config = dict(
    n_layer=25,
    d_model=128,
    n_head=4,
    n_kv_head=1,
    head_dim=32,
    d_mlp=320,
    vocab_size=797,
    activation='swiglu',
    norm='rmsnorm',
    norm_place='pre',
    norm_eps=1e-05,
    positions='rope',
    rope_base=10000.0,
    rope_fraction=1.0,
    qk_norm=True,
    attn_scale=0.177,
    bias='none',
    tie_embeddings=False,
    parallel_block=False,
    init='normal',
    init_std_qkv=0.0513,
    init_std_o=0.0637,
    init_std_up=0.0734,
    init_std_down=0.0734,
    optimizer='soap_variant',
    lr=0.00664,
    weight_decay=0.0,
    lr_head=0.00819,
    grad_clip=1.0,
    warmup_steps=33,
    schedule='wsd',
    decay_fraction=1.0,
    decay_shape='linear',
    final_lr_fraction=0.0,
    batch_tokens=[32768, 65536, 131072],
    seq_len=512,
    doc_mask=True,
    train_tokens=236100000,
    steps=3681,
    dataset='wikipedia_en',
)
Each number is 128 + 32 x the weight over its row's rms, rounded and kept within 0 to 255. Layers, rows and columns count from 0. The size above them is the row's rms in percent of the matrix's.

# layer 21 attention query, 128x128, rms 0.0513, rows 0-10,32-42,64-74,96-106, columns 0-127
size [147  81  77 147  84 115  71  88  87  83  77 155 101  78 126  84  92  85  80  73  81  66 162 116  97 159  81 143  93  85  83  70  58 157 137 107 137  89 115  95  91  89  80  71]
[[116 101 184  95 117  86 133 155 175 183 150 115 168 169  70 150  82 182 150 114 154 150 148 168 108 163 158  88 143 135 143  69 184 135 140 160 113 122 122 103 178 172 116 142 107 120 153 128 142 106 201 143 173 126 109 138 136 180 123 140 126 160  44 131 121  94 127 115 138 137 127 133 107 163 122 157 114 168 104 153 119 159 121 139 175 118 163 154 179 179 105 118 122 188 168 111 109 115 108 145 142 109 124 101 158 129 169 163  97  85 144 130  68 141 114 174  49 175  67 106 177 166 169 182 143 137  98 151]
 [130 209 106  86 137  98 109 103 147 114 119 160 108 160 136  67 113 139 132  66 182 123  87  73  88 123  57 185  93 160  91  72  95 133 151 167 117 185 134 122  90 127 161 129 139 104  67 101 116 161 119 119 117 138  91 106  86 159 104 121 149  77 167  96 125  36 159 155 117 157 126 123  79 142 143  87 134  89 141 151 147 125 151  90 131 143 110 103  61 185 109 126 174 117 136 103  89 126  72 147 117 106  94 137 105 148 110  96 141 134 146  44 180 104 146 120 124 154 149 100 117  91 155 124 153 143 124 136]
 [162 124 127 184 124 120 117 151 157 127 129 199 135  65 207  86 184 158 184 143 152  53 167 125 130 112 145 175 168 166 169 144 111 163 132  83  84 106 124  92 140  75 100 113  66 103 106 100 165 138 163 101 120 151 140  81 160 151 107  89 159 166  88 127 129 159 182 138 141 128 172 101 163 119 174 142 117 172 108 123 106 137 116 146 118 125 157 118 127 142 216  79 114  85 118 128  62 132 126 128 174  98 101 147  63 156 106 150 144 134 133  94 145  65  87 129 145  82 128 118 147 101 133 122 136 146 156 118]
 [137  46 118 145 114 119  84  54 125 179 142 186 156 175  65 110 124 146 140 161 144 129 148 194  99 162 176  89 143 175 120 128 195 129 144 158 197 142 125 151 145 162  96 153  94 103 147 135 209 141 155 172 178 148 124 116 122 142 156 162 121 122 136 131 161 105 144 150 152 127 101  90 161 170 103 138 149 120 135 170 138 155 132 118 114 156  84 197 155 100 180 163 130 172 162 147 140 149 147 147 164 157 139 124 173 127 111  83 103  80  81 100 104 172 105 151  55 110 123 131 136 167 128 168 140 101 123  97]
 [140 163 150 174 167 154  89 112 130 152 157 100 173 165 101 116 166 119 165  72 108  99 111  69 161 174  91 129 138  98 122 178  73 177 154  79 110 127 109 160 101 109  65  89  91  97  87 130  92 127 155 144 137 147 133 135 136 113 144  39  92 137 108 150 127 134 141 167 174 132  95  93 112  61 129 104 181 144 102  81 120  42 113  82  94 109 126  99 122 125 143 113 151 120 100 135 123 127 158 101 131  85  98 153  68 116  82 132  59 162 172 156 155 158 125 125 146 101 103 120  94 133 106  56 101 115 139 154]
 [119 112 134 130 144  87  99  96 151 182 102 132  80 136 122 114 113 103 161 163 145  79 158 209  99 166 144 114 213 153 150 102 186  57 126 158 165 134  58 142 186 160 104 165 128 135 125 115 211  95 166 132 144 140  95 141 162 152 117 138 119 152 121 130 110 184 167 165 140 128  86 134 147 161 102 125 142 112 141 156 118 131 111 135 109 104 187 185 114 123 202 158 126 131 181 160 110 100 138 150 131 164 165 145 174 128 143 130  77  85  86 105 131 149 128 123 106 111  71 158 133 171 121 203 160 107 108 120]
 [119 161 135  82 130 119 197 162 169 155 155 155 140  86 105 114  77 137 144 164 135 130  88 135 190  76  52 101 114  87 142 124 141 116  92 113 223 164  70 130 152 130 177 136 118 155  70 110  76 155 150  89 109  86  92 161  62  93 109 128 122 121 133 116 142 124 145 137 131  90 161 155 151 101 198  93 165 117 175 113  97 147 134  87 164 107 148 146  91 113 118 148 120 170 117 140 114 167 111  85 104 119 117 108 111 156 165  90 149 147 133 152 148 160 170 137 162  81  92 134 150 110 153 106  97 118  38 111]
 [173 121 192 157 124 167  99 105 103 142 146  83 143 137 173 107 170  80  98 117 140  88 108 157 153 190 131  72 168 140 177 116 146 156 149 163 147  81 113 172 137 176  75 165  62  71 173 146 118 137 145 177 127 149 105  82 125 141 182 140  67 151  78 131 116 141 151  99 191 159  94 134 135  67 102  92 115 159 103 126 104 119 121  80  81 140 115 169 174  89 142 175 131  88 144 129 117 106 168 136 140 146 115  79 134 124 124 171  89 129  89 131 100 134 110 121 123 111  96 176 160 109 151 140 167  63 150  86]
 [125 105  73 121 159  67  75  97 173  71 132  97 165 127 128 134 128 147 133 109  94 168 161 100  94 189  89 127 136 170 130  99 147 149 145 113 149 189 102 111 106  86 143 186 158 101  81 164 160 132  81 160 134  73 118 156 146 163 113 175 134 140 146 102 123 148 122  91 138  90  78  77 114 138 115 152 105 116 126 141 161 118  99 107 111 201  87 128  66 114 151 143 145  90 116 171  98 136  60 100 118 179 162 157 102 125 122 139 114 134 155 123 187 138 190 157 152 102 131 116  89 127 147 205  69 130 109  72]
 [181 182  64 125 101 155 108  65 174 152 136 131 137 113 130 122 138 162 159 150 108 158 149 146  70 109 130 120 117 139  75 140 158  93 101 174 142 154 175 163 150 101  94 110  71 151  78  87 163 135  90 147 163 107  62 110 147 137 183 106 133 194 166 157 178  79 148 124 133 137 138  46 122 102 111 110 126 175 156 154 102 159 160  90 149 133 145 178 104 165 174 119  52  90 110 142 128 123  97 163 133 139 142 100 173 124 143 104 130 163 161  85 110 169 163 148 152 121 151  94 137  75 118  95  76  98 115 144]
 [131 119 198 100 161 173 140  98  61 110 147  92 116 140  91 125  44 172 129 176 153 108 147 129 124 160 136 174 153 135 191 133 184 122 196 172 128 104  83 134 125  99  72 136 149 100 149 161 126 171 148 159 109 127  78 126 135 157 131 135 133 171  98 142 153 150  87 156 151 142  85 131 116 158 163 131 141 203 100 108 148 138 192 101 131 170 124  89 165 120  76 134 141 126  87  90 122 136 124 171 144 152 118 175 132 181 133 120 112 128  98 107  85 148 140 101 123  81  92 144 165  92  96  41  74 134 161 130]
 [176 101 169 105 108 185  99 133  83 133 139  99 228 142  92 144 103 192 125 177  86 162 102 103 126 127 171 172  99 179 122 130 124 108 145 159 124 149  99 164 141 154 134  95 137 116 123 128 154 133  80 168 168 213 160 140 122 130 172 116  75 106 176 109 164 127  75 174  82  56 104  79 142 108 179 148 109  89 152 110 119 137  98 134 137 143 157  90 119 172 142 146  92 139 168 201 126 153 162 147 162 132 106 135 128 123  91 130  97 147 125 118 131 115 154 158 102 170 107 118 163 130 107  96 175 151 186  89]
 [143 167 180 146 162 116 132 164 105 136  97  95 150 112 176 117 112 180 159  76 170 145  46  98 108 139  82  95  60 136 127  75 103  90 161  38 136 162 123 107 107 140 139 156 160 132 159 144 138 120  96 144 143 110 158 138 143 122  38 109 158 128 131 174  96  93 115 179  83 144 121 113  55 122  57 104 137 161 130 121 111 111 135 133 166  90 113  88  92  84  69 151  72  93 142 136 127 203 104 112  91 148  93 136 140  94 106 144 148 121 113 144  95 131 138 126 169 120 136  94 163 102 133 151 108 165 108 155]
 [101 197 104 207  89 135 139 120 121 102 124 156 127 113 164  96 132 102 160  69  93 111 146 132 131 117 114 167 104 170 144 151 148 156 136 120  15 180 187 130 127 166 174 135 138 164 117 191 138 157 101 162 139 177 153 103 127 180 114 131  87 166 189 129 195 102  83 132 145 105 151 110 174 120 147 106 116 129  59  78 145  88  99 127 150 113 128  68 122  99 129 121 113 119  64 141 102 180 115 145 165  96 141 112  97  83 102 124 152 147 117 140 173 120 142 125 144 114  88 129 147 170  93  97  98  93 131 159]
 [106  90  87 146 132 155 125  48  95 154 121  94 121 155  85 158 120 123 109 101 117 190 135 148 137 119 125 149 130 132 158 167  72 165 140 152 108 165 151 145 109 112 163 136 111 126 107 181 127 172 129 142  62  67 123  87  97 135 166 114 181 107 112 151 140 131 111  78 132  98 116  91 173 122 118 139  94 157 162 169  48 104 123  84 117 141 115 121 216  80  61 133 125 135 166 183 120 153 126 133  79 105 150 135 107 114 140 122 136 207 168 168 148 152  55 125 148  79 147 172 113 153  85 150 101 170 143 149]
 [ 83 135 116 144 174 164 126  77 136 139 122 131 192 121 105 118 177 118 145 121  87 119 108  41 134 152  81 168 128 110 159 103 101 170  85 119 123  91 127 135  67  93  97  81 108 120 174 169 142 147 125 123 118 165 108 102 121 116 159  63 119 106 143 146 177 128 139  85 127 115 128 126 179  92 185 113 205 100  82  44 113  93  91 108 115 134  96  55 109  78  88 107 106 132  74 140 102 148 162 135 125 130  84 162 162 150 100 114 111 142 104 150  70 119 122 173 124  94 127 137  71 135 136 107  98 103  98 175]
 [112 110 142  77 119  71 107 104 146 133  95 142  73 109 125 147 119  79 135 110 186 103 131 150 134 111 126  98 194 132  88 122 204 123 122  93 169  64 106  89 160  99 127 164 105 151 145 106 116  71 137  91 139 112 174  82 150 138  66 163  54 175 106  64 129 122 162 143 143 132 148 124  52 155  87 117  69 157  95 163 140 156 127 160 148 122 139 144 101 159 150  81  99 127 164 103 124 116  85 118 153 100 154  75 122 161 127  77 135  66  76  99 103 100 134  96 115 137 187 141 140 132 115 170 138 175 112 118]
 [170 132 111 147  81 140 135 143 163  52 106 166 139  72 110 187 126 214 157 114 118 165 181 158 105 111  92  74 113 155 123 141 169 169 102 172 160 189 100 107 119 167 147 154 182 133  79 130  89 102 109 111 152  59 100 131 131 165 115 147  70  94 158 110 135 106  62 171 128 116 161 173 136 140 184 138 115 116 140 174 129 146 125 116 140 126 136 137 152 148 135 118 131 162 172 123 109 219 126 131 128 166  65  95  90  93  98 175 134 165 153  87 156 141 118 120 180 144 154 129 130 155 126 135 122 122  85 106]
 [ 99  89 175  91 198 196  95 120 174 112 102 144 115  88 170  84 151 120  77 100 142  76 139 163 104 161 111 144 131 111 165 124 145 125 132 139 139 126 119 194 112 110 157 124  91 122  90 100 139 169 150 135 172 101 159 104 117 165 133 139 118 132 102 138 130 141 166  65 160 137 114 125 130 118  62  88 107 186  68 140  77 121 167 165 103 112 135 132 154  41 153  81 171 111 133  92 146  73 153 132 102 178 146  92 128 178 151  97 127  97 132 115 130 117 117 205 136 174 121 164 118 123 119 150 219 105 130 117]
 [134 152 164 107 107  73 135 158 106  70 169 134 141 110 103 129 160 119 157  97 147 129 145  48 166 149  91 131 226 179 114 144 108 149 152  96 102 162  65 127 126 114  94 206 176 174 141 155 102 149 102 152 168 112  84 184 172 133  41 171 140 108 165 139 130 167 103 108 128 123 136 103 122 149 114 182 125 156 109  90 173  97  78 179 153 137  97 132 154 123 139 117 126 105 143 191 100 140 100  95 173 134  81 130 135 135 174 101 118 162 128 116 115  90 150 152 131 106  93 126 104 105 133 187 136  79 116 130]
 [110 135  81  86 129 126  95  87 111 144 148 150 164 126  71 112 154 154 139 125  85 155 109 129  89 145  94 133 164 133  41 120 121  97 174 137 120 124 165 128 106 118  84 120  82 182 122  69 129 183  82 105 128  97  33  93 158 164 148 116 134 165 230 146 148 112 168 148 109 126 127 111 107 162 111  74 171 188 151 114 111 128 119 116 133 130 156 122 106 174 120 173 148 113 105 141 157 105 140 184 120 165 131 102 137 155 100 120 177 155 160  83 145 185 140 161 103 145 143 154 141 107 141  96  44  88 138 149]
 [106  87 200  90 151 122 142  96 121 133 120 158 120 171 130 114 103 141 134 149 125 139 125 127 179 123 101 143  76 176 126 144 157 172 132 151 163 130  98 206 143 137  87 207 180 131 136 198 103 128 141 138  71 122  91  97 118 167 112 128 101 149 130 148 181 110 127 141 147 108 144  92 101 153 153  98 147 192  67  84 107  93 203 135 144 167 129 131 163 140 122 131 188 127  98 173 115 145 143 136 109 145 141 132 197 159 135  89 109 104 129  91 114  74  94  85 204 108 139 103 137  77  68  89 101 115 107 146]
 [148  92 102 125  90 107  95 156 105 162 148 118 164 130 120 131 122 137 103 163 154 211 157 149  97 101 155 123  97 134 102 109 135  94 144 109  69 139  86  85 181 139 104 208 186 142 152 184 215 128 155 137 119 149  92 142 122 109 128 178 134  87  51  78 163 172 141 195 121 147 128 104  92 146 126 140 114 102 138 149 113 195 116 137 145 185 148 147 107 159 128 117 141 171 151 183 128  92 159 103 123 138 103 158 116  96 142  77  75 166 112 128 137 139 153 169  83 133 118 106 119 151 141 159 150  82 101  60]
 [135 184 115 137 176  96 103 146 114 113 108 187 150 133 182 141 133 148  99 128 124 120 111 129 148 114 102  84 124 185 136 174 142  92 115 169 148 121 113 149  90 124 127 120  52  57 148  92 104 103 129 179 137  88 136 109 161 171  84  78 147 102 231 145 147 138 132 105 131 165 107 105 178  96 160 117 135 102 134 111  88 166 162  85 166  67  92 104 176 118 114 159 115  89  93  80 131 161 177 147 139 163 145 124 173 105 129 175 101 149 147 115 111 146 138  78  94 162 170 178 113  87 103  63 108 154 136  99]
 [145 110 153 120 123 189  48 103 149 161 120 132  94 166 185 108  78  93 144 133 122 110 113 144 179  76  33 130 145 104 113 158 140 172 111  73  83 114 182 177 161  99 104 204  69 115 139 143 101 141  87 125 144 133 133 137 165 115  75 103  68 160 164 129  96 173 116 137 130 110 145 133 145 144 119 168 102 112 100 124 124  84 136 118 178  94 145 112 136 141 163 139 115  77 122  48 132 121 158  83 132 126  84 147 159 139 152 176 116 170 167 119  96 164 137 114 155 149 113 164 125 136 156  87 118 144 121 194]
 [111  94 162 107 105 108 162 123 107 162 100 134 138 150 119 109  59 102 163 181  99 136 149 120 108 184 138 128 129 121 124  85 160 102 123 158 167 143 138 196 148  73 158 111 130 144  74 117 124 103 139 152 169 148 145 163 137 123  97 123 142 136  19 105 105 131 138  95 102 165 124 143 128 105 115 156 164  94  92 155 132 155 140 135 152 159 114 222 147 184 104 114 142 129 145 127 155 107 135 101  87 111 186  92 158  79 151 140 163 101  85 154 134 145 151 194 104 168 184 191 163 204 162 149 157  76 126 117]
 [159 135 105 142 151 221 127 108 108 193 138 138 134 130 177 144 101  82 100 129 111 129 136 108 137 120 134 127 150 158 160 150 129 144 103  95 139 159 124 128 113  89 138 131  87 145 146 135 123 155  66 154  78 143 100 150 134 219 121 131 136  95 166 120 127 120 102 102  88 134 107 136 101  90 190 164 128 138 100  58  94  96 109 122 114  87 112  59 184 109 114 100 144 100 102 107  92  95 153  63 114 148 115 170  92 174 136 148 122 153 153 147 171 128 225  84 157 119 105 156  97 142 139  91  62  89 114 197]
 [104 104 119  82 115 119  71  83 180  74 172 143 155 114 149  95  86 127 168 128 123 128 126 130 151 165 145  77 139 137  72  92 109  71 148 165 115  92  82 183 147 155 122 170 179 128 159 155 190  89 123 146 186 131 190 158  90 140 116  59 128  97  71 118  43 165 102 114 129 120 132  98 170  71 158 125 120 167 135  95 131 114 131  89 121 137 123 135 122 108 148 136  85 137 123 151 123 212 107 130 146 118 141 157 145  94 154 111 149  64  72 147 130 124 168 141 157 152  93 157  81 164 126 126 159 142 141  91]
 [127 116 188 134 101  99  79 177 192 144 103 125  67 168 179 130  93 108 207 171 174 163 170  83  64 110 161  84 188 105 120 104  92 115 170 213 133 127  81  82 154 123 147 163 123 129  88 102 144 128 149 127 153 162 165 114 149 149 136 148 189 144 147 108 134 172 102 161 119 133 111 164  98 141  98 147 111 136 109 112 140 137 116 141 132 130  88 103 171 112  88 109 127 120  82 142 135 102 121 155  81 174 117  64  99 132 126  50 157  73 106 143 106 136 191 138 167 152 152 115 120 112 106 136 138 143 124  92]
 [124 135 107 168 142 150 141 101  87 165 154  92 119 142 170 102 140  84  92 133 149 100 179 126 205  95 102 146 154 153 122 177  85 118 148 113 113  36  94 109 121 142 148 118  44 109 177 151 109 123 141 139 149 179 191 103 167 131  80 157 108 127 110 176 129 190 120 143 112 125 141 161 216 107  93 148  78 133 129 100 104  61  91 190 132 109  75 113 124 139 153 124 149 115 125 107 117 163  96 115 138 149 182 152  84 143 168 161 141 133 135 163 105 134 106 122 122 172 156 203 127 118  83 151 111 113 121  99]
 [ 99 209 144  98 125  89 185 122 140  94 158  92 106 128 169  74 151  58 116 138 112 139 122 137 115  84  71  85  65 119 193 108 118 116  76 154  59  88 154 135 124 165 134 133 161  82  99 144 195 127 140 164  92 129 138 174 167 100 131 154 174  83 141 186 123  95 181 142  99 153 153 116 105 108 156  73 122  99 137 124 143 146 110 137 125 139 119 153 167 146  85 146  67  92  83 123 143  80 116 117 129 155 149 137 127 153 108 125 164 161 113  97 148  96 157  82 110  88 148 142 144 104  90  77 185  93 121 149]
 [133  99  94 140  63 109 127 175 164 121  94 170  81 112 105 152 103 160 154 135 153 121 138 154  83 100 130 142 101 198 167 141 195 141 130 135 160 150 104 115 146  68 110  98 129 179  73 139 147 144 102 128 135  68 118 115 120 101 185 175 156 144 158  79 120 126 148 112 144 137 124 164 131 147 102 159 130 142  83 149  84 150 135 113 168  87 169  83 175  85 115 167  99  91 127 102 104 124  91 191 147 155  74 108 159 139 159 141 142 182 131  72  68 178 116 130 110 187 177 178 127 106 144  93  73 169 139 113]
 [ 83 152  98 157 105  92 192 135 103 193 163 141  96 130 163 103 150 146 116 136 132 135 109  65  86 137 122 188 139 176 106 119 135  87 112 157 121 111 158 181 116 134 147 100 153 151 103 127 130 114 103 148 153 137  75 146 176 121 145 203 111 178 152 139 172 102 108 138 182 147 150 124 216 111  94  58 123 160 115 144 149 107 132 132 164 187  91 127 120 176  81 117 153  78 104 134  76 128 171 107 143 107 115  62 123 103 123 108 159  92 114  89 109 102  86  36 101 124 117 149 178 165 123 111 112 103 144 118]
 [189  83 106 133 109 107  77 108  91 130 104 116 155 123  82 154 111 134 203 172 147 151 125 153  74 107 159 123 117 148  86 155 247  78 141 175 138 133 142 140 134 101 136 151 140 143 148 110 144 169 154 141 154 187 176 151 120 105 153 113 124 157  75 119 134 145 156 132  85 138  57 139 147 107 168 149  97 146  90 117 130 129 164  94 125 116 194 151 160 129 147 132 108 115 179 159 146 152 166 129  82 153 159 136 148 108 122 100  94 133  99 175 161 128  97 103  53 117 193 163 184 124 101 122 183 126 155  93]
 [147 121  92 163 135 128 137 128 192 107 174 144 126 100 194 120 165 139 107  84 121 132  92 114 142 141  67 147 133 170 125 144 139 188  63 108  73 118  76  89 119 179 111 118 125 143  96  74 131 112 100  67  87  89  93 163 134 160 129  95 126 113 168 109  84 102 113  66 145 120 181 159 157 143 140 142 129 131 187 107  96  57 128 167 113 110 140 101 118  73  92 177 158 111 121 150 119 128 156 141 154 163 141 152  62 132 151 201 147 116 184 165 105 138 138 156 150  84 113 187 133 128 111 122 128 173  92 178]
 [118 120  92 131 148 148 142 105 116 174 153 131 104 100 162 105 164  79  99 108 123 161 125  92 139 109 106 159 136 134  96 124 104 187 164 109 117 131 132 106 121 117 138  56  98 151  89  86 151 138 111 117 140  89 170  76 118 132 105  91 159 108 142 125  81  96 151 103 134 157 204  97 160 119 113 140  88 103 165 103  87  92 121 134 113  69 105  82 157 115 148 111 119  89  60 114  77 119 128  99 160 113 128 152  43 155 134 149 168 126 185 122 126 122 126 143 226 145 120 146  82  88 106  88 143 171  49 205]
 [180 129 112  80 129 107 122 122 192 138 105 150 120 157  92 203 157 119 138  66 132 192 195 178 124 164  87  79 125 139 168 145 126 136 111 137 108 125  99 130 183 132 128 142  93 164 129 145 157  97 100 122 138 141  98 100 106 194  87  92 127 163  90 133  83 133 157 112  74 157 113 110  54 180  86 139 165 201 112 102 129  96 107 118 189 117 127 100 158 115 150  99 106 119 154 133 106 143 130 152 124 101 144 106 112 138 124 216 106 103 149 150 119  66 121 191 132  69 126 126  94  96 126 124  89 178 140 118]
 [129 163 150 145 124 149  80 120 171 171 170 127 119 120 157 108 120 147 103 108 127  91  66  73 184 179 130 178 125 123 122 117 104 133 120 131  96 141 129 155  58  83 126 110  87  87 100 151 120 132 132 177 112  58 119  91 163 147  88  74 154  93 154 156 108 102  48 134 160  94 158 128 131  50 159 111 140 161 140 111  91  92 132 116 125  96 133 143 144 111 156  56 132 150  95 155 101 112 134  71 168  77 125 127 149 138 141 176 133 127 157 184 165 137 146  75 153 112 142 130  76  60 152  73 119 126  86 170]
 [145  87 121 138 114 192  56 145 149 137 175 119 153  74 182 146 152 128 121 107 142  96 118 205 110 158 148 113 125 181 111 149 128 102 126 128 108  83 105 104 170 168 159 143  72  83 158 109 130 101 161 166 172 177  69 108 127 168 104 112 142 137  51  76 113 140  79 171  81 116 130 186 104  68 101 143 156 116 187 128 123  81 121 125 134 125 161 149 104 157 149 156  83 167 184 166 107 157 138 138 145 121 186 132 111 112 138 128 121  98 128 184  97  86 117 143  68 112 148 178 146 155 139 158 148 146 121 156]
 [114 110  98 134 125 119  64 177 119 120 135 170 129 150 118  91  61 123 148 174 146 148 148 172 114 137 105  92 125 107 117 161 111  90  82 185 134 177 117 132 107 142 201 120 112 136 104 175  80 108 139  91 128 106 109 106 165  76 143 124 159  99 110 127 144 179 173 191  88 152 107  78 204 144  95 120 120 145  76  85 130 138 139  85  97 149  56 152 136 112 192 141 135 190 121 160  96 135 155 133  92 149 166 119 150 167 125 108 126 116 134  96 210 183 175 104 139  98 124 142 112  89 108 156 130 124  86  79]
 [148 113 168 134 127 169 110 103 104 155  90 115 130 178 190 104 140 120  84 136 168  99 113 125 135 186 149 147 158 139  98 108 107 176 113 172 104 119 101 185 108 134 113 130  78 116 158 114 139 133 136 169 144  94 176  36 132 162  76 127 168  77  68  94 155 136 116  85 139 165 168 105  80 114 170 101 157 133 101  54 163 106  88  42 104 125  82 117 179 102 181 113 126  78  88 155  89 111 141  76 164 114 119 106 126 100 111 125  81 137 128 138 114 162 132  81 116 118 124 164 161 146 129  71 138 132 108 149]
 [ 82 156  78 201 168 118 125  79 157 176  99 136 148  71 187  83 187 124 181 118 117 165 150 166 148 137  88 139 155 145 113 143 146 144 139  93  75 128  72 173 147 103 132 109 144 115 107 122 127 163 127 147 156 101 123 124 178 108  91 105 156  95 128 142 105 119  86 134  97 178 125 128 133 137 130 149 114 134 165 145 150  58 161 109 178 122 114 134  50 128 142 151 140 171  92  88 138  93 100  63 127 190 144 135 118  82 106 164 206 130 124 194 142  99 109 145 110 109 137 139  81 118 168 178 179 115 136  98]
 [118 151  63 109 115 117 148 121 156  90 145 116  49  86  88 143 131 188 151 134 119 125 156 197 122 116 148 116 126 151 166 115 103 137 208 139 150 100 157 141 125  90 103 107 111 100 132  96 168 119 145  85 191 124 135 156 168 119 192 108 103 139 195  96 165 157 125 142 163 143 122 102 205 185 135 121 143 151 158 153  71 141 148 140 107 146 109  98 105 149 108 113  60  91 133 161 158 161 128 206 129 142 120 105 143  92 126 116 132 152 119  65 146 161 139 161 208 159 166  69 115 132 150 122  86 139 162 140]
 [125 135 109 158  89 166 153 109  96 153  68 129 117 117 143  85 134 135 136 171 145 130 158  46 137 130  90 190 107 165 190 122 152  90 150 124 103 181 120 182  53  79  87 118 140 150 160  69 189  91 109 123 116 140 144 153 129 161  93 137 224 164 130 120 152 158  62 167 144 183 162  90 147 126 135 120 105 115  73 111 130 119 109  46 167 138 143 143 122 168 109  95 146  93 103 127 113  78 141 132 134  84 139 117 140 143 126 186 119 106 113  63  95 120 127  76 140 119 142 114 132 139 125 104 108  89 132 150]]
# layer 21 attention key, 32x128, rms 0.0504, rows 0-9, columns 0-127
size [ 92  88  85 102  55 101  63  82  77 101]
[[134 147 140  79 147 229 128 118 106  96  69 113 121  76 157  88 133 100  97 183 134 165 183 106 140 170 118 124 121 102 156 141 142  81  99  64 126 104 125 132 139 151 125 150 153  57 132 187 163 154 148 118 168  61 129 138  74 128 115 152 123  76  28 159 182 124 124 122 152 141 167 120 108 144 139 146 104 135  92 101 158  90 150  78 112 157 128  76 118 113 138  89 140 133  65 129 145 115  93  55 156 145 123 115  95 205 117 139 145 148 130 106 162 145  93 109 134 102 146 126 135 132 169 104 113 162 117 111]
 [165 168 175 110 168 108 157 136 161 149  84 112  97 118 177 136 153 122 125 160 104  68 133 153 137 125 171 135 172 115 171 138 107 166 121 127 107 125  96 143 156 114 152  54 165 173 125 139 121 147 110 176  66 121 115 128 193  91  89 113  76 152  86 162 131 113 112 191 183 146 150 131 105 115 161 193 160 125 110 135 117 136 112 123 117  97 105 130 143 114 170 109 169  67 151 155 169  81  41 110 119  60 130 161 122  94 206 163 133 132 143  93  80 158 141  97 168 113 182 175 130 131 120 101 100 105 132 130]
 [184 174 151 145 164 137 142  22 116  84 128  98  91 139 164 112 123  90 105 130 103 105 114 139 130 195  95 187 146 159 134 108 132 169 131 133 157 139 111 136 118 117 104 138 120 142  99 158  91 117 100 162 177  77 152 102 104 134 124 115 119 121 132 126  88 125 132 160 148 213  86 185 129 114 180 152 188  99 166 147 158  67 169 108 120 125  78 104 159 101 133  78 109 105  99 128 163 125 111 132 108 179 101 174 108  61  89 105 134 115 134 107  92 202  91  98 137 143 148 190 127 109 119 147 119 192  98 137]
 [106 116 130 101 128 104  84 160 127 136 170 142  93 102 103 149 122 101 163 162 142 135 132 149 138 160 189 119  70 115  97 175 124  83 149 100 102 146 137 148 119 154  98 111  97 176 179  97 131  86 124 138 185 113 167 168  96 136  85 169 185 140  49 125 109 134 115 142 152  13 126 142 136  97 120 106 109 139 107 126 140 177 117 128 121 180 188 158  89 132 109  95 112 182 129 147 147 151 106  86 139  79 145 113 206 166 113  57 128 115 116 137  70 130  55 155  89 130 112 114 118 139 146 120 170 158 146  90]
 [126 116 121 161 129 130 173 111 129 155 124 103  96  75 118 118 114  92 152 113 125 108  62  93 159 151 144 104 172 113  82 144 165 156 177 118 130 137 146  92 124 139 101 140 121 182 102 165  68 181 148 131 142 117 113 140 104 132 106 133 158 144 165 112 106  90 144 129 112 189 162  63 183  87 178 130 136 177 154 133 154 104 161 102  69 161  72 123 130  47 169 113 118 101 126 142 208 115 101 114 174 176 136 166 101 137 101 130 177 169 158  43  91 155 141 119 139 115 174 157 150 101  92 133  73 140 105  81]
 [123 154  58  38  97 180 109 129 120 141 101 140 165 132 171 110  89 120 104 120 172 176 157 138 125 129 183 143 101 106 111  86 175  75 137 134 124 159 158  86 122 156 116 194 132 155 155 120 154 137 147  90  54 184 200 103 181 164 112  52 117 136  53 122 161 151  66 130 101 142 104 111 130 151 128 121  80 104 112 114 151 133 146 113 136 127 109 181 162 186 142 126 143 128 119 153  85 147 113  81  99 108  90 132 149 115 112 155 121 129  92 170 118 106 132 129 118  58 114  93 106 120 129 148 134 173 178  99]
 [135 106 133 157  88 151 141 102 141 175 135 125 156 113 154 159 138 140  88 110 142 133 107  92 140 151 126 216  94 140 136  98 175 164 119 116 124  95 199  77 126  92 138 120 152 120  73  76 171 110 136  69 156 109 139 159 210 134 173  56 115 117 136 143 132 115  95  93  88 111  79 122 145 171 118 130 128 150 133 169  70 141  88  99  93 147 180  82 115 116 117 109  75 151 125 147  81 139  44 137 169 156 117 128 169  88 146 143 119 172 142  32 138 137 129 106  96 127 119 119 137 201 136 118 118 153 116 150]
 [139 107 136 134  99 123 162 175  94 184  78 163 122 105 135 126  64 137 167  93 126  94 145 114 178 108 138 124  87 125  96 179 107 138 121  92 127 153  94 170 126  88 127 130  88 113 143 177 103  61 189 165  95 139 160  95 121 148 147 120 134 142 123 195 128 147 160 144  94  90 128 177 120 136 109 116 127  89 103 100 174  95 199  97 186 129 126 169 120 120 194  64 156 126 155 130 143 133 123 105 130  89 106 153 147 154 167  73 125  62 174 104 124 154 125 113  70  84 130 186 169 167 124 187 129 156  86 145]
 [ 99 126  63 153 155 134 152 110  98 175 152 148 126 164 115 153 187 117  91 107 151 141 156 116 100 157 131  70 170 138  65  63 162  89 174 118 126 169 148 152  94 137 127 130 114 144 157 122 120 112 122  84 127 105 145  93 117 138 178 107 136  91 130  27 165  94  87 154 175 140 110 156 171 135 135 157 116 100 106 129 170 114 165 130 122  84 146 140 128 128 124 229 134 125 146  84  46 109 129 134 103 165 176 132 168 125 106 139 131 148 127 190 124 135 124 144 112 124 144  83  76 122 123 118 232 148 146 142]
 [117 146 118 152  48 116 148 132 148 151 130  68  94 141 115 111  99 134 141 124 118  94 148 167 131 108 168  82 168 112  98 119 142 159 196 125 119 159 179 123 143  80 105 135  96 152 103 144 191 199 142 180 129  76 105 112 177 121 118 115 155 153 238 142 152  67 145 132  99 138  80 109 168 116 138 124 147 162 154 175 123 134 200 116 133 151 140 123 107  82 125 134  97 124 129 140 189 141 112 168 149 166 125 169 137 120 110 124 185 158 137  78  87 149 133 138 163 132 137 166 168  95 134  56  90 180 109 148]]